Weights of a small transformer language model.
Size: 21 layers, 2.37M parameters.
Training: a variant of Muon for these matrices, 102M tokens, 12427 steps.
Each number is 200 + 40 x the weight over the matrix's rms, rounded and kept within 0 to 999. Layers, rows and columns count from 0.

# down: layer 4 MLP down (transposed), 384x96, rms 0.161, rows 350-369, columns 0-31
# up: layer 4 MLP up, 384x96, rms 0.243, rows 351-370, columns 0-31
down350,224,226,143,180,238,246,151,171,177,215,269,252,259,233,158,207,176,219,211,198,128,229,204,198,194,147,248,189,154,188,178,233
up351,140,233,182,246,297,295,246,278,239,288,179,149,149,126,150,165,207,135,234,77,282,287,108,219,239,253,156,196,160,226,224,204
down351,156,194,225,189,220,290,218,184,199,137,257,93,219,256,93,166,208,161,250,219,123,187,288,223,152,228,178,198,230,134,105,228
up352,257,201,136,213,160,148,172,235,274,156,233,231,248,238,212,231,217,239,160,186,196,251,171,211,224,166,207,238,193,141,140,171
down352,232,152,157,159,198,261,215,139,186,239,110,223,189,149,222,122,174,200,111,225,208,231,336,174,224,200,201,154,238,261,294,227
up353,117,274,234,139,168,220,193,191,225,295,178,216,177,149,207,233,274,170,192,144,133,220,239,213,216,273,155,267,210,195,170,226
down353,211,232,222,157,226,208,205,182,198,255,228,194,238,166,220,205,217,163,202,192,212,257,219,221,126,222,299,274,209,179,161,24
up354,223,209,200,205,203,201,215,203,201,205,207,209,186,198,194,221,193,199,207,209,198,214,200,191,198,192,194,203,192,195,185,203
down354,230,227,167,177,224,176,208,216,193,232,227,212,197,212,185,198,189,175,222,197,188,208,194,200,202,192,180,193,183,203,194,213
up355,231,200,206,89,219,253,172,198,215,254,166,104,213,218,162,220,272,223,279,201,146,193,180,232,245,161,248,158,166,170,264,98
down355,255,213,211,192,174,101,187,165,192,147,211,178,216,220,147,194,194,235,83,91,234,282,208,172,221,243,194,188,224,230,187,263
up356,225,209,217,197,197,188,223,211,193,206,204,219,191,194,208,207,203,211,220,218,200,223,206,185,188,205,190,213,183,202,172,204
down356,190,241,171,156,198,163,208,254,198,203,218,211,205,192,191,186,190,169,228,211,220,222,202,218,218,199,168,173,175,211,193,260
up357,200,192,229,196,238,168,204,205,240,152,207,228,206,183,186,248,185,243,234,182,206,158,204,211,201,208,184,217,194,156,174,230
down357,196,171,197,200,175,160,243,184,202,230,217,210,194,192,183,223,207,222,213,163,230,210,220,223,198,206,192,235,152,192,185,193
up358,115,158,233,186,235,223,141,191,265,102,271,312,178,134,231,252,131,209,252,183,271,173,212,168,233,228,118,230,217,206,188,157
down358,189,122,194,211,131,250,154,164,207,266,269,155,208,261,211,189,235,183,140,186,159,188,189,198,224,109,220,254,205,260,256,210
up359,186,237,151,191,240,236,247,163,146,198,284,245,71,174,121,185,193,224,200,142,150,190,249,220,235,203,200,204,252,186,183,177
down359,232,192,211,232,179,189,193,183,253,208,176,186,264,127,208,202,226,193,151,227,247,175,189,290,240,170,179,173,260,217,188,141
up360,90,146,198,197,125,166,281,220,214,207,196,207,139,172,202,218,171,197,256,222,278,138,222,190,145,204,240,175,222,245,208,179
down360,219,169,217,226,178,230,252,120,118,197,241,174,204,188,176,223,215,214,231,250,176,86,261,247,173,234,276,163,193,202,220,70
up361,211,155,213,209,198,158,143,171,179,184,193,142,183,118,181,115,110,161,228,213,330,136,228,238,242,243,189,209,169,284,156,213
down361,265,113,207,180,199,99,215,274,247,239,246,177,205,178,185,182,256,322,154,137,173,305,205,187,192,186,141,179,263,42,196,200
up362,111,228,216,164,225,188,235,237,193,135,145,236,173,201,190,210,189,250,149,175,223,117,122,258,208,190,266,258,184,252,192,223
down362,165,159,194,222,234,193,269,202,237,118,192,165,227,184,203,178,231,305,50,170,189,168,174,210,289,202,152,270,164,111,196,151
up363,189,260,222,183,212,253,245,195,154,190,140,165,271,187,200,176,236,200,204,278,198,220,169,283,261,186,180,166,172,249,177,185
down363,218,218,226,234,247,161,135,229,224,163,203,203,184,173,162,169,210,208,212,202,208,164,218,262,215,185,242,182,205,162,162,127
up364,217,235,185,196,189,241,215,223,221,177,148,222,214,180,211,150,211,222,204,211,203,278,183,169,266,184,197,184,198,203,194,176
down364,221,158,192,228,215,180,175,152,195,204,208,206,175,272,232,198,183,181,200,180,211,153,217,152,184,228,167,187,191,187,221,225
up365,165,205,217,274,222,208,283,232,253,271,221,226,178,189,191,196,167,180,176,306,215,220,162,168,217,165,218,194,195,268,175,247
down365,202,205,139,288,242,238,257,217,253,290,167,216,152,241,268,201,183,192,173,263,161,224,189,193,202,196,185,198,215,294,204,253
up366,225,191,198,215,179,170,199,190,184,220,202,211,219,226,213,234,214,203,231,231,201,186,188,216,186,246,210,153,180,212,204,177
down366,227,169,209,222,189,205,198,212,194,202,191,207,194,166,203,184,205,212,213,204,193,211,215,207,229,209,175,220,216,183,200,204
up367,236,244,214,162,210,192,218,216,218,235,196,219,185,198,140,253,209,216,200,205,195,194,245,193,181,173,222,177,167,254,201,275
down367,129,238,250,169,132,183,264,214,222,150,188,253,219,219,177,193,308,149,285,213,168,175,219,231,229,187,216,205,241,159,197,333
up368,243,263,119,191,140,214,205,198,163,146,222,248,213,233,161,205,173,196,198,286,213,292,303,218,101,211,222,165,230,208,192,162
down368,238,201,207,168,180,215,159,216,284,165,201,181,270,205,147,258,165,202,251,77,181,239,251,213,165,207,197,224,214,333,208,195
up369,224,228,182,190,205,177,189,225,195,191,183,221,194,175,206,226,191,209,209,158,200,219,218,203,191,208,171,205,191,198,219,203
down369,215,238,156,144,221,168,268,236,180,187,209,222,187,176,182,220,215,192,258,200,206,239,180,214,205,198,153,220,171,204,218,234
up370,169,210,239,200,247,217,270,274,246,199,183,160,192,211,216,187,196,183,222,224,208,163,110,219,152,271,242,133,180,168,170,225